config.toml
activation = "squared_leaky_relu"
rope_fraction = 1.0
bias = "none"
Each number is 128 + 24 x the weight over its row's rms, rounded and kept within 0 to 255. Layers, rows and columns count from 0. The size above them is the row's rms in percent of the matrix's.

# layer 13 attention key, 512x768, rms 0.0485, rows 57-194, columns 480-527
size [ 90  90  91  86  94  96  88  96  99  92  94 100  97 102 100 102  97  96 108 104  97 104 109 117 101 109 112 118 118 110 120 117 118 113 121 127 115 124 123 130 118 127 133 124 127 122 124 123 129 126 123 129 125 120 131 132 129 126 125 125 125 126 121 131 125 120 127 123 115 123 122  72  73  73  73  75  76  76  79  78  78  80  79  78  71  75  83  79  81  84  84  84  88  85  84  86  82  86  85  94  86  90  90  88  97  95  99  94 100  95  92  94  91  88  97  99  90  94  95  96  89  96  97 108  96  96  96  93  92  97  94  96 102 101  98  99  96  97]
[[104 161  95 124  80 126 134 118 144 128  96 110 131 149 117 152 124 140 136 141 178 159 110  85  94 112 108 111 175 123 135 155  76 139 125 157 126 122 141  92 111 114  96 156 105 124 121 137]
 [189 122 102 183 150 149 106 160 125 173 166  96 151 148 152 166 130 157 153 163 114 121 130 117 151  99 113 100 114 142 125 121 142 120 111 125 115 146 102 146  67 109 154 106  88 125 138 138]
 [117  87 137  94 157 127  96 102 106 165 116 132 133  83 137 154 174 138 130 152 118 181 155 116 153 145 134 103 128 108 108 128 137 210 129 133 146 133 104 124 117 149  88  91  86 121 159 144]
 [135 155 145 128 140 149 100  98  98 126 142  96 114 156 157 111 119 141 102 119 135 104 159 104 138 130 136 177 146 102 104 102 134 146 140 111 121 155 154  87 183 102 105 126 138 103 153  84]
 [150 138 162 138 213 177 131 126 129 141 114 133 160 129  77  87 174 130 116  85 124 147 152 120 163 132 137 129 164 129  87 128 142 128 124 143 118 114 115 106 129 108 104 139  92 159 143 131]
 [140 124 142 169  93 117 121 145 127 108 131 118 123 150 124 119 132 143 150 130 145 132  89  55  91 105 117  83 139 176 162 127 103 139 188 126 106 123 123  76  99 102 134 135 130 138 163 159]
 [144 118 127 145 121 148 133 121 135 118 150 157 111 156 109 124 140 124 112 151 115 158 141  83 139 152 104 108 126 145  71 148 117 124  84 128 154 183  89 151 127 151 127 155 117 153 115 115]
 [125 128 109 148 150 140 108 148 184 158 167 132 114 172 137 103 138 136 120 123 141 136 116  91 114 114 151 147 108 175 147 134  77 126 152 137 136 137 144  92 100 115 144 148 143 148 131 134]
 [145  95 189 135 111 139 116 155  94 118 121 156 126  84 107 101  88 122 101 118  98 107 128 121  98 140 100 159 126 137 151 122  87  95 140 114 127 167 126 136 103 164 114 156 123 119 155 116]
 [ 85 122 144 180 123 123 153 177 148 144 118 145 140 105 129 124  92 129 130 143 126 151  80 172 146 118 133 108 138 138 155 113 125 139 172 107  94 134 116 127 154 123 131 115 151 141  99 152]
 [ 94 112  89 130  83 129 142 135  99 141 147 151 121  97 145 100 139 124  84 153 114 121 119 157 106 117 150 137 164 113 153 155 148 102 140 156 109 134 127 108  71 144 107 115 109 115 156 136]
 [178  76 120 131 106 121  89 133  95 127 105 139 135 149 161 181 135 121 116 165 107 124 130 112 100  84 140 118 156 130 111 122 127 144 110 154 166 164 119 135  97 152  76 131 168 132 147 130]
 [185 123 110 130 131 114 123 112 159  83 155 124 119 130 121 118 134 109 132 109 128 143 138 129 136  87 120 164 120 156 103  97  90 152 116 139  99 154 139 107 144 145 169 174 136 149 141 125]
 [137  46 132 150 118 124 143 137 127 108 116 127 122 143 117 112 152 143 123 142 100 137 106 129 154 123 143 121 132 122 161 161 143  94 163 144 137  83 137 152 105 147 136  97 121 130  97 161]
 [134 119 168 127 126 151 112 133 149 106 121  86 116  65  77 121 127  87  81 114  94  99 110 178 141 136 136 168 108 168 169 141 126 128 137 118 121 151 178 157  86 121 106 142 138 108 101 115]
 [129 115 132 129  82 123 148 131 150 134 108 139 140 152 126 141 137  90  91  72 130 169 150 155 125 149  99  93 136 154 116 130 115 129 120 146 182 168 148 121 119 115 158 166 125 115 114  68]
 [125 147 138 120 130 138 127 136 132 108 137 114 142 139 133 123 151 142 151  86 118 134 152 120 149 125 130 132 146 115 137 128 157 138  90 129 144 163 129  92 120 120 124  92 119  70 144  97]
 [168 159 118 143 124 112 171 115 101 183 125 105 138 175 124 103 157 113 154  60 135  59 127 134  90 106 142 122 122 142  92 108 165 104 112  96 106 151 146 146 117 129 104 105 107 118  87 104]
 [165 105 102 181 116 112 145 130 117 177  95 107 135 132 138 125 130 163 130 140 108 143 138 111 106 115 125 137 157  96 105 131 133 124 129 131 141 146 114 141 117 112  84  94 121  98 177 148]
 [157 121  64  98 123 181 101 128  91 160 178 129  87 144 145 123 140 171 153 125 117 145 112 138  81 120 127 118 101 142 121 123  95 116 158 152 183 117 113 150 157  88 155 134 125 142 177  93]
 [128 129 103  99 140 119 148  87 137 161 102 120 118 119 187 122 124  95 142 125 123 128 141  88 107 133 116 143 134 120 127 126 153 141 159  86 152 167 101  97 155 148 125 113 127 116 152 120]
 [ 94 145 146 120 149 123  96 118 123 164 152 164 107 121 150 104 112 126 129 118 124 156 143 117 180 110 161 155 132 100 132 160 149 133 136 112 149 164 141 109 125  89  96 137 108 136 151 117]
 [139 154 114 129 127 112 102 112 137  79 151 135 113 130  95 120 139 150 124 148 147  95 120 181 102 159 148 121 102 170 109 104 142 168 121 134 131 161 145 205 101 118 186 170  90 135 139 126]
 [143 142  89 142 121 106 123  95 156 143 170 127 152 107 100 127 101 103 149 130 138 122 117 123  85 167 145 168  71 116 140 148 127 157 127 115 111 108 143 117 138 136 142 112 140 134  90 146]
 [121 143 121 117 118 146 154 128 115 143 116 169 178 133 105 137 125 171 139 138 155 156 110 169 103 127 144 158 148 103 145 145 140 114 113 117 106 100 123 136 116 120 165 120 176 141 185 122]
 [ 95 119 145 142 144 111 116 125 124 122  89 163 137 119  96 122 114 134  94 160 142 112 117 126 178 130 122 124  95 141 111 117 129 146 118 129 129 138 135 130 109 158 128 114 145 134  97 107]
 [ 87  98  99 113 115 123 121  90 154 114 139 129 118  57 105  96  88 118 127 177 141 152 142 140 134 110 142 142 119 117  86  94 141 110 106 131 123  93 153 102 161 109 157 152 160 135 140 134]
 [148 136 135 116 129 116  87 133 128 141 137 152  93  92 140 126  92 120  93 108 153 141  98 158 142 157 172 125 109  99 150 125 126 115 104 127 122 117  92 134 105 148 172 170 122 132  96 116]
 [118 103 163 139 117 149 163 122 136 136 135 107 136 122 126 154 154 163  99 136 188 136 153  93 137  89 126  89 119 117 156 106 138 142 149 126 148 172 120 141 145  96 127 142  97 113 203 145]
 [131 109 123 167 149  80 133 178  97 148 155  85 124 147 161 138 156 155 125 156 143 138 128 104 150 148 118 143 109 142 118 136 166 125 128 125 110 154 138 132 130 138 134 188 133 113 145 117]
 [166 145  88  86 188 171  98  95 113 137 123 138 115 106 154 109 135 161 169 178 112 152  94 159 126 100 127 140 106 174 130 149 151 137 144 128 122 114 123 127 129 147 113 111 144 167 159 178]
 [155 147 125 141 136 122 105 148  99 145 126 161 101 176 126 156 119 147 173 157 144  95 134 153 114 124 116 114 127 114  93 110 142 118 127 125 160 115 129 140 114 117 128 148 141 117 125 119]
 [110 119  97 123  73 132 117 148 161 113 101  99 137 121 136 119 116 125 131 116 181 146 129 155 169 131  90 134 122 131  86 114 130 152 131 100 136 155 149 123 101 103 133 107 143 110 107 179]
 [141 107 122 137 113 123 101 142 113 179 123 139 146 131 173 104 102 147 142 128 161 147 111 159 137 166 177 122 113  97 109 133 116  98 113 125 124  92 110 118 132 143 138 142  96  75 113 143]
 [112 154 108 125  69 129 111 134 154  60 116 101 166 108 106 136 102 124 138 187 125 137 143 117 132 177 126 157 112 160 125 170  74  95 117 114  81  90 101 165 131 129 172 138 101 104 126 166]
 [145 117 156 115 142 121 148 145 134 149 143 117 153 111 125 107 164 149 119 128 149 132 135  98 205 105 119 172 114 101 110 123 112 127 136 147 150 126 123 104  96 129 113 138 108 129 129 147]
 [153 127 104 162 139 114 140 141 106 166 150 135 100 159 146 127 123 130  98 138 118  92 120  88 141 150 139 123 127 114 148 130 117 137 127 120 122 117  87 133 127 107 145 113 126 107 138 109]
 [ 83 137 116 100 160 114 116 137 146 138 129 132 141 116 145 123 162 138 103  96 123 160  90 128 113 142 124 133 157 151  98 137 139 120 175 124 181 114  86 146 125 101 109 154 115 111 107 102]
 [117 115 130  99 120 156 143 102  96  88  82 146 146 168 119 152 104 148 136 135 139 117 169 144 134 112 109 132  92 103 134 126 129 149 113  78 137 153 123 140 128 127 137  71 180 157  78 165]
 [130  87 132 157 151 146 111 127 116 129 136 141 141 157 159 137 171 120 125 109 131 148 134 108 176 132 151 168  88 134 135 131  86 117 171 128 168 102 128 153 183 136 146 141 114 136 149 109]
 [117 133  95 106 116  81  93 149 155 133 131 123 125 124 127 125 127 125 144 142 134  87  98 149 133 153 133 145 143  99 116 118 131 107 142 136 161 118 129 118 129 118 149 135 116 121 147 157]
 [119 115 138 128 116 108 178 105 140  82  86 150 106 134 114 135 133 162 127 123 132  73 152 150  95 122 121  91 138 127  73 118 158 103  94 156 133 145 149 141 143  93 123 129 148 111 119 133]
 [140 150 179 161 173  98 111 121  94  91 127  62 108 121 120 120 118 131 110 150  92 114 121 118 158 152 143 126 144 116 114 111 142 156 137 106 123 159 143 134 127 129 129  71 137 106 137 150]
 [ 97 123  62 171 102 122 130 143 111 100  96 161  88 116 104  93 136 106  97 113 132 102 155 167  82 142 133  78 167 123 161 149 129 125 175 148  86 140 105 133 157 131  95 131 131 136 100  99]
 [ 93 170 117 134 127 125 112 105 121 150 140 137  88 145 132 149 106 151 109 138  97 118 118  88 143 113  94  98 111  95 139 114 138 129 187  83 100 136  93 128 152 122 147 120 164 140 125 125]
 [124 157 130 145 118 152 134 104 110 152 114 144  79 136 121 145 126 149 142 125 154 155 143 120 156 135 134  87 128 128 129 168 132 102 116 142 164  99 130 137 143 139 115 174 180 152 153 136]
 [112 143 156 142 119 136 125 126 138 165  97 138 140 150 140 138 155  89 121 125 115 113 133 118 129 137 113 133 145 128 140 111 136 155 116 154 158 127 119 119 148 153 134 166 114 134 128 132]
 [151 144 122 165 107 149 130 129 151 125 130 102  93  90 115 150 147 141 188 124 115 123  88 168 127 151 135 147 134 133 174 132 118 117 153 143 117  99 126 133 165 160  90  95 132 135 150 124]
 [136  88 104 162 141 107 108 104 129 156 119 111 120 124 123 129 129 154 148 124 126 139 124 176 150 119  75 159 120 135  91 118 106 136 125 139 146 112 117 124 153 100 160 135 146 178 139 137]
 [143 131 165 152 159 109 111 141 172 143 122 126 141 133 133 131 140 160 159 129 129 117 142 105 116 131 113  95 104 174 145 126 122  93 108 154  95 129 137 117 103  99 102 168 156 131 121 106]
 [144 132 147 101 117 131 113 106 143 114 137 154 118 100 118 127 155 121 113 141 163 177 129 169 154  94 179 155 129  83 135 121 111  99 158 137 107 115 102 133 106 157 109 147 101  98 121 115]
 [171 131 127 136 110  97  65 148 117 143 148 137 102 140 148 137 176 137 120 155 101 119 136 144 151 125 109 119 139 110 109 136 132 143 160 151 110 129 133 151 145 122  82 151 115 158 163 138]
 [121 162 128 146 119 102 137 120 140 137 135  87 136 154  97 114 113 114 127 102 144  89 121 143  87 142 114 123 142 112 120 140 136 136 106 137  86 143 151 141 125 130 155 155  95 126 111 147]
 [124  86 115 128 176 132 138 136  96 123 139 148 130  87 141 147 135 151 134 133 145 129  99 145 125 124 107 137 104 114 136 104  98 146 139 103 118 123 126 143 152 145 148 123 142 118 110 132]
 [125 143 135 138 100 124 142 126 177 125 123 137 108 171 165 147 140  83 122 140 100 135 129  85 124 116 152 128  63 142 154 105 128 139  72 105 137 142 112 116  94 145 181  98 160 145 129 136]
 [134 135  91  95 108 154 167 149 125 131 144 139 111 118 120 139 111 122 139 177  99 131 124 101 121 136 120 104 177 136  94 107 157 157 144 133 174 107 121 136 147 132 165  99 155 138 117 137]
 [ 84 105 161 122 154 141 113 139  88 173 116 121 160 139 156 129 170 165 132 162  88 148 154 108 123 177 133 135 159 119 117 110 113 156  98 127 100  92 117 118 143 168 154 140  77 118 166 128]
 [118 113 183 142 131 111 130 107 115  96 158 215 105 125 113 158 130 116 111 107  94 135  99 128 138 115  90 106 111 123 111 164 123 133 142 152 179 128 168 110 129 123 123 130 138 110 119 106]
 [192  83 122 131 149 165  93  68 131 128 140 153 115  85 137 187 137  95 144 151 119 117 110 146 125 138  91 143 176 109 111 130  96 169 132  76 135 153 158 115 112 155  87 119 162 108 144  99]
 [112 150 135 118 133 112 127 126  99 144 132 121 116 136  71 135 161 104 162 147 166  89 134 112 135  84 108 117 129  88 154  98 101 118 162 139 129 149 139 159 151 144 102 103 144 138 104 123]
 [120  74 161 147 125 116  96 116 129 145 116 142 151 132 150 127 151 154 133  85 138 125 128 159 127 126 126 103 176 119 160 130 135 154 110  94 114 178 114 128 163 165 122 160 195 137 130 157]
 [129 141  93 126 148 127 108 130 103 123 138 137 139 136 171 120 123 101 104 152 113 125 129 129 136 140 188 155 103 120 123 149 157 112 125 100 132 102 118  97 143 128 130 104 152 161 133  89]
 [215 101 130 159 118 108 144 165 139 128 123 129 104 115 110 129 143 156 131 109 140  62 143 140 128 129 168 118 122 109 117 122 132 140 122  91  85 152 141 169 122 140 112 139 103 150 120 117]
 [136 173 135 127 113 130 133 138 127 147 140 118 160  94 140 117 140  89 147 124 120 105 126 110 174 103 154 101 129 141  91 167 110 145 150  85 112 110 120  87 108 130 114 150  83 121 157 126]
 [111  73 163 125 169 111 115 139 185 111 140 108 155 140 109 148 110 119 131 114 170 146 126 150 138 124  78 138 149 161 104 112 135 156 136  98 131 110 176 123 122 150 116 150 151  93 123 136]
 [169 182 159 129 125 111 143 123 128 134 107 145 114 134 156 123 126 109  90 100  99 172 103 153 119 131 158 140 181 163 106 106 171 141 126 145 149 138 137 109 110  84 115 108  78 174 131 109]
 [156 126 160 159 104 112 146  70 146  77 155 100 124 128 134 130 136 128 146 125 141 111 118 120 166 132  90  80 118 140 111 158 155 118 117 156 124 101 142 119 132 137 115 144 163 139 152 144]
 [135 159 145 120 131 113 127 117 129 113 142  97 117 137 158 160  93 119 122 121 122 150 125 131 126 138 109 125 117 141 137 107 131 111 143 151 127 155 117 121 102 120  93  91 138 124 122 132]
 [133 144 150 130  97 122 113 116 147  55 133 142 157 109 109 130 173 103 151 108 132 109 115 163 130 163 154 141 101  95 149 130 141  88  87 121 160 158 160 112 149 147 158 140 112 137 153 126]
 [147 162 105  92 111 141 104 121 142 131 130 115  74 133 101 170 119 146 108 134 177 104 136 137 164 125 131 150 126 132 129 123 148 145 135 102 142 145 138 132 155  90 145  99 116 122 111 126]
 [143 128  86 110 168 144 130 100 167 115 120 108 120 133 120 103 135 105 157 104  72 138 137 149 188  84 148  90 102 161 121 148 122 169 131 137 147 146 159 156 134 139 100 113  93 135 132 152]
 [147 147 112 110 141 161 122 131 114 138 128 127 145 114 135 152 143 130 145 105 156 125 156  88 125 165 170 147 107 109 113 143 105 124 148 108 186 131  91 150  93 119 139 152 146 124 127  89]
 [ 96 158  99  98 124 146 155 149 122 188 148 137 164 142 126 131  93 129 180 118 145 152 118 126 119 146 142 109 172 162 118  82 101 126 152 102 140 112 141 111 162 103 142 116  87 109 133  84]
 [165  97 133 115 156 127 126 113 118 115 111 123 117 128 137 153 114 153 131 168 128 144  91 149  71 151 129 140 160 163 130 140 177 141  75 142 104 141 134 150 105 134  87 120 120 138  99 125]
 [148 122 133  84 137 124 129 156 122 122  62 150 170 154 125 156 132 137 110  85 126 122 139 123 152 142 153 148 133 134 140 181 116 150 143 112 140 122 147 107 130  79 170 108  60  73 147 145]
 [159 131 140 119 130 107 128 106  96 168 142  94 169 100 137 133  99 148 128  99 155 114 158 108 137 129 127 106 161 154 108 171  88 125 101 126 109 124 117 136 108 122 129 104 149 158 146 123]
 [133  81 128 133 166 112 171 154  83  95  88 161  91 136  91 105 168 143 123 116 111  81 148 143 141 123 121 121 137 106 124 120 139 145 105 171 150 141 127 124 137 149 144 146 121 170 126  96]
 [116 130 109 129 128 167 107 137 160 152 129 146 123 116 120 137  98 121  80 133 121 162 142 123  93 100 147 125 122 161 134 144 146 137 181 193 118 122 112 112 118 107  79 120 170 120 118 120]
 [108 106  93 139 114 133 129 115 155 119 128 149 151 140 137  83 106 119 124 160 136 128  80 132 134  83 113  90 122 126 158 154 113 101 147 125 147 160 107 126 141 106 138 137 115  91 117 165]
 [136 115  93 137 135 182 161 115 120 126 112 101 167 137 108 155 111 135 168 144 145 130 134 151 128 144 117 145 149 143 143  99 133 158 139 109 131 140 131 121 114 110 126 154 184 134 124 131]
 [116 151 102 109  78 118  95 125 167 108 104 141 124  88 110 131 132  98 158 133  95 161 126 156 119 110 117 118 143 158 119 184 137 128 162 139 140 113 108  99 164 133 100 116  98 142 122 112]
 [120 120 101 154 107 101 146 148  90 109 153 121  97 105 136 122 124 179 148 127 156 152 115 127 104 118  97 154  98 105 142 138 128 126 157 115 140 141 145 120  94 133 104 133 132 153 124 152]
 [148 139 102 160 150  84 124 125 168 156 120 155 114  89 129 139 125 137 161 150 132 139  77 146 132 113 125 123 122  97 129 113 128 132  99 130 142 141 128 161 127 139 104 110  90 100 193 147]
 [121 144 120 190 110 146 111 130 137 126 110 124 123 137 110 107 131 129 106 118 139 119 110 124 134 111  86 134 132 100 121 132 152 111  95 116 134 175 128 128 117 162 176 127 113 125 116  95]
 [109 122 114 129 165 133 144 108 136 114  94 178 135 130 145 117 107 140 107 113 130 122 108 132 132 111 151 104 144 112 117  92 125 134 111 146  96 151 152  99 142 112 134 129 140 133  97 164]
 [168 107  73 157 132 111 103  75 163 100 145 117 118 120 143 114 134 134  80 159 115 121 125 127 129  98 116 181 160 161 132 100 179 112 120 150 138  96 119  73 132 143 159 170 148 142 136 134]
 [153 162 150 165 175 156 194 124 124 133 117  76 120 122 116 122 103 143 151 120  86 145 141 130 107 112 111 134 129 118 109 165 132 145 123 126 133 102 145 141 109 116 129 148  92 123 123 169]
 [129 115 144 114 138  74 103 127 123  98  89 159 136 116 110  86 147 130 122 124  82 146 145  94 138 135 147 151 116  45 144 141 134 131 114 152 167 157 174 136 116  98 125  90 132  54 127 175]
 [117 108 146  89  89 144 110 153 132 121  96 139  79 111 102 106 104 105 126 132 118 152 147  98 163  87 100 125 139  90 186 119 130 105 166 118 123 129 106 116 134 119 136 120 115 162 128 146]
 [126  86 170  92 153 159 153 111 122 147  94 134 155 113 116 124 146 168 134  99 114 103 108 133 130 140 133 138 111 137 153 143 158 112 129 131 122 158 111 120 102 141 121 144 114 133 114 149]
 [140 138 118 119 109 137 134  99 150  87 132 158 101 104 119 137 144 127  99 164 131 142 151 153 109 116 103 134 141 110 151 111 110  86 126 105 132 110 155 167 113 139 110 152 108  98 136 112]
 [114 102 147 104 188 157 139 153 106 164  70 122 128 141 126 144 152 122  75  86 153 103  73 109  76 132 109 141 130 110 109 170 128 143 127  89 145 134  98 170  95 100 156 143 158 170 134 121]
 [104 117 187 116 157 203 161 144 157 102  93  98 134 112 151 146 139 128 143 136 149 114 173  90 123 169 112 100 115 151 153 120 120 108  89 122 161 140 123 151 125 133 148 132 171 137 101 124]
 [ 71  79 142 124 117 123 135 114 118 165 113 129 105 129 139  69 112 132 118 122 127  98 133 142 105  69 131 138  73 129 113 133 110 119 116 134 136 133 115 136  98 130 146 152 129 136 155  93]
 [115 101 129 146 166 167 143  82 142 145 114 118 102 135 118 126 149 130 140 135 135 131 129 112 147 153 153 119 119 139 104 105 107 100 124 170 111 129 104 135 111 147 192 143 137 138 126 121]
 [169 141 129 128 151  84 119 109 146 110 131 149 129 115  90 121  97 123 164 119 119 155 115 162 116 113 142 127 138  96 111 123 168  85 110 138 114 142 144 150 133 131  96  88  99  82 169 115]
 [108 144  95 121 168 158 133  99 150 116  80 118  79 132  82 110 123 144 135 137 104 158 164 121  84 117 128 122 160 163 167 126 150 112 125  96 124 135 128 130 133 133 130 166 134 121 141 177]
 [121 150 126 105 134 188 150 116 119 127 122 127 149 136 125 118  85 137 151  97 143 126 117 125 132 182 130 114 101 187 148 125 105 111 144 150 137 110 178 105 120 144 140 134 172  86 147  92]
 [109 139 102 127 127  66 105  94 167 132 169 140 134 136 121  86 113 111 127 136 124 116 130  99 148 136 146 118 145  96 149 109 136  80 115 143 124 143 150 115 100 157 100 115 160  97 127 135]
 [115 145 121 103  85  93 115  79 135 134 163 161 139 136 104 165 151 166 133  83 126  81 142 164 111 147 176 152 119 100  69  83 106 123  91 155 140 137 124 139  91 148 110  88 128 128 161  88]
 [109 144 126 155 160 106 122 116 155 166 148 107 142 113 142 129 126 133  81 133 147 118  87 139 160 149 127 127 130 149 101  83 104 157 121 126 128 134 135 119 130 103 115 109  91 148 155 146]
 [108 173  88 126 122  98 103 151  96 103 145 112 133 108 131  81  84 147 114 149 129 106 122 130 177 130 155 141  79 158 167  94 144 131 138 148  95 132 138  68 125 136 129 139 136 106 146 114]
 [142 117 143  90 149 126 128 128 172 110 127 106 156 123  94 157 127 117 157 123 135 127 117  98 125 137 159 106 137 133 133 134 159 128 181 133 117 147 170 147 116 174 138 128 159  92 141  67]
 [120 175 105 144 149 121 144 186 138 111 135 145 120 131 124 158 153 153  92 153 108 168 117 134 109 129  99 147 112 123 124 150 119  80 112 143 170 130 137 133 157 149 134 136 110 128 114 153]
 [155 129 157 128  85  78  92 106 114 140 154 134 176 155 122 151 122 153  78 144 167 113 100  89 134  69 134 147 124  98 130 121 129  97 132 110  97 121 129 148 118 126 146  84 128  84 159 157]
 [157 131 101 129 128 146 110 153 118 172 111 108 179 159  99 112 123 161 128 162 151 113 129 133 147 153 161 104 137 119 110 124 112 128 130 153 139 170  86 116 130 122 113  88 122 148 126 136]
 [119 145 142 127 154  96 157 158 147 121  80 113 100 138 104 155 128 144 106 102 130 142 103  94 130 180 111 100 100 141 176  91 139 114 128  98 157 125 121 102 129 119 106 146 105 126 110 156]
 [152 151 110  96 126 118  85  71 162 133 140 106  82 153 101 116 141 178 118 110 173 113 102 132  96 122 177 133 121 163 154 106  90 134 123 115 107  90 134 120 105 119 137 142 107 127 127 145]
 [147 104 122 142 104 148 128 116 145 174 129 129 154 134 133  83 105 111 179 117 105 136 165 134 127 117 143 118 136 116 131 164 168 136 151 145 131 118 135 142 133 110  94 127 114 115 119  93]
 [128 162 150 152  92 110  82  87 127 108 117 153 157 123 111 126 134  90 117 140 121 113  61 150 165 110 131 108 127 126  72 123  98 112 116  93 111  94 155  99 155 117 131 155 119 141 145 146]
 [143 125 163  98 126 146 110 130  85  95 122 113  59 125 138 155 124 118 108 125 107 130 134 149 150 138 119 110 119  92 151 115 131 134 146 144 143 126 175 115 134 121 111 153  98 131 106 118]
 [143  86  84 130 113 136 177 128 134 105 149 108 120 130  82 152 125 138 120 148 136 103 152 165 132 150  97 116 135 177 164  97 158 143 104  52 156 131 117 116 128 137 116  74 106 165  94 136]
 [ 91 139 102  97 148 104  86 119 128 133 135 124  93 133 148 152 118 118 105 114 161  83 166 145 177  91 163 153 152 118 142 100 116 162 122 143 138  94 113 107 110 129  95  92 125 104 104  92]
 [142 111 170 128  88 152 145 133 123 135  93 144 113 147 171 116 117 124 104 113  78 140 108 121 110 133 138 110 119 128 128 125 137 135 120 147 105 112 107 135  93 155 137 145 161 178 115 138]
 [167 138 167 139 118  82 155 143 123 123 126 152 123 108  99 119 123 127 122 139 131 133  90 165 121 138 146  86 131 146 136 123 131 143 114 117 120 129 154 162 115 142 138 118  82  99 174 104]
 [124 100  97 167 149 157 146 133 100 130 130  87 181 108 114 119 133 157 195  87 120 134 168 140 113 122 111 124 183 132 120 116 128 149  86 148 113 149 168 136 140 166 111 171 105 130 139 148]
 [123 101 103 108 168 131 139 153  86 143 167 118 148 113 182 180 111 126 119 130 152 101 148 101 116 165  60 142 154 158 104 116 174 142 153 117 103 115 132 146 130 156 142 106 143 128 138 118]
 [119  85 126 132 131 103 125 114 141 112 125 112 126 162 109 166  92  97  93 115 115 128 139 144 130 145  58 125 116  88 107 142 181 153 167 111 125 174 161 124 119 132  91  89 115 130  67 149]
 [134  91  93 116 164 145 143 111 130 129 126 129 132 128 141 151 131 139 100 121 183 131 157 170 110 126 105 161  89 120 145 138 130 124  96 161 169 133 118 161 138 124 131 119 114 104 130 119]
 [136 112 139 111  99 137 113 152 101 102 123 151 112 139 121 108 167 138 145 125  94  86  79 142 159 106 178 160 115 113 158 121 134 109 107 105 136 113 106 122 141 125 129  78 159 172 158 155]
 [122 162 122 161 134 113 139 109 121 153 184 127 136 106 124 104 118 111 165 111 140  74 117 121 128 106 139 138 153 148 121 138  94  92  98 122  83 146 118 114 135 144 162 118 136 116 159 147]
 [164 170 137 175 110 123 148 142 143 118 203 150 199 141 147 134 125 173 108 130 143 101  99 162  91 105  96 116 124 141 139 112 137 108 172 128 118 120 130 144 140  94 149 131 137 104 161 135]
 [119 171 169 126 124 138  94  94 100 150 159 175 142 112  56 131 129 137 126 118 116  80 121 136 103 161 151 109 118 127 122 156 142 101 161 119 101 133 122 136 137 153  93 176 130 144 203 132]
 [119 147 136 126 138  96  96 130 140 116 107 152 143 105 102  68 110 100 105 154 103  79  95 136 129  93 148 119 108 113 120 116 101 108 130 118 146  79 157  92 117 103 118 117 115 119 123 141]
 [147 146  68 142 109 113 175 129 133  95  69 132  94 133 132 136  91 127 111 139  98 140 145 128 127 119 137 108 138  90 128 110 108 160 122 132 140 110  98 113 133 151 158 122 136 137 109 111]
 [ 95 148 147 112 116 168 149 127 124 181  93 165 148 124 139 151 126 123  87 126 125 140 150 142 133  97 123  99 129 122  79 103 132 128 129 164 116 168 121 188 154 107  98 123 148 166 170 129]
 [152 140 152 125  79 140 128 125 137 129 149 119 111  96 102 124 112 115 135  60 103  93 112 117 134 140 132 107  92 109 147 137 140 119 116 125 117  90 139 136 145 106 125 162 129 106 122 100]
 [178 131 146 106 159 121 133 137 135 112 164 111 106 150 136 109 134 132  83 101 142 141 116 130 122 105 115 120 147  95  84 143 133 146 124 147 145 108 165 161 121  78 137 145 141  86 129 184]
 [144 105 172  87 137 111 159 166 120 113 123 107 155 133  82  99 161 109 121 142 130 179 125 149 119 128 179 103 111 178 134 128 126 125 146 131 118 157 146 140 171 106 113 123 116 136 101 113]
 [111 126 129  97 186  69  96  98 116 119 171 131 130 170 110 128 112  91  98 142 122 144 112 139 142 171  89 150 163 119  97 104 107 106 112 144 126 151 123 104 133 106 121 138  84 146  99 156]
 [118 100  89  91 129 137 144  85 153 142 132 120 142 134 137 180 152 156 129 139 142 106 170 113 141 138 136 148 118 107 130 147 135 150 159 139 123 138 154 129 132 137  87 123 113 116 118 143]
 [119 112 138 176 127 107 101 101  98 130 165 122 119 129 100 145 130 142 110 144 116 100  71 145 130 122 131 124 132 132 147 109 121 172 177 133 146 161 102 126 153 127 112 129 129 151 160 149]
 [148 145 118 125 119 104  75 154 143  71 127 144 151 108 135 119 146 131 130 134 119  95  92 129  92  99 125 169  51 123 126 125 154 104 118 117 124 161 134 123 105 125 149 145 147 104 137 121]
 [101 134  89 104 146 144 144 138  85 110 152 101 131 132 136  91 141  66 112 138 151 162 167 111 166  79 138 117 132 141 149 144  79 129  82 117 131 131 129  85 123 126  74 111 153  69 130 125]
 [177 105 133 123 131 100 139 134 135 125 142 143  67 153 126 148 119 131 177 123 134 134 123 124 167 150 145 132 141 131 155 141 152 118  64 149 134 174 142 132 154 123 128 157 156 152 103  98]
 [161 131 137 105 119 142 125 143 149 129 168 105  86 135 127 126 134 122 120 129 168  83 144 181 120 159 142 115 120 138  79 138 138 151  90 142 126 142 133 104 134  55 107 158 144  81 113 105]
 [148 124 101 121 101 131 124  95 128 131 112 134 123 102 118 142 122 110 107 143 120 111 161  93 104 125 132 126 120 137  95 107 123 124 109 153 115 168 160  81 155 165 150 164 113 124 143 136]
 [133 107 158 129 106 118 125 147 152 140 110 145 107 167 129 193 168 153 103 121 103 139 100 122  98 118 107  95 131 105 118 138 167 104 159 134 181 129 114 104 121 160 120 109 144 131 120 126]]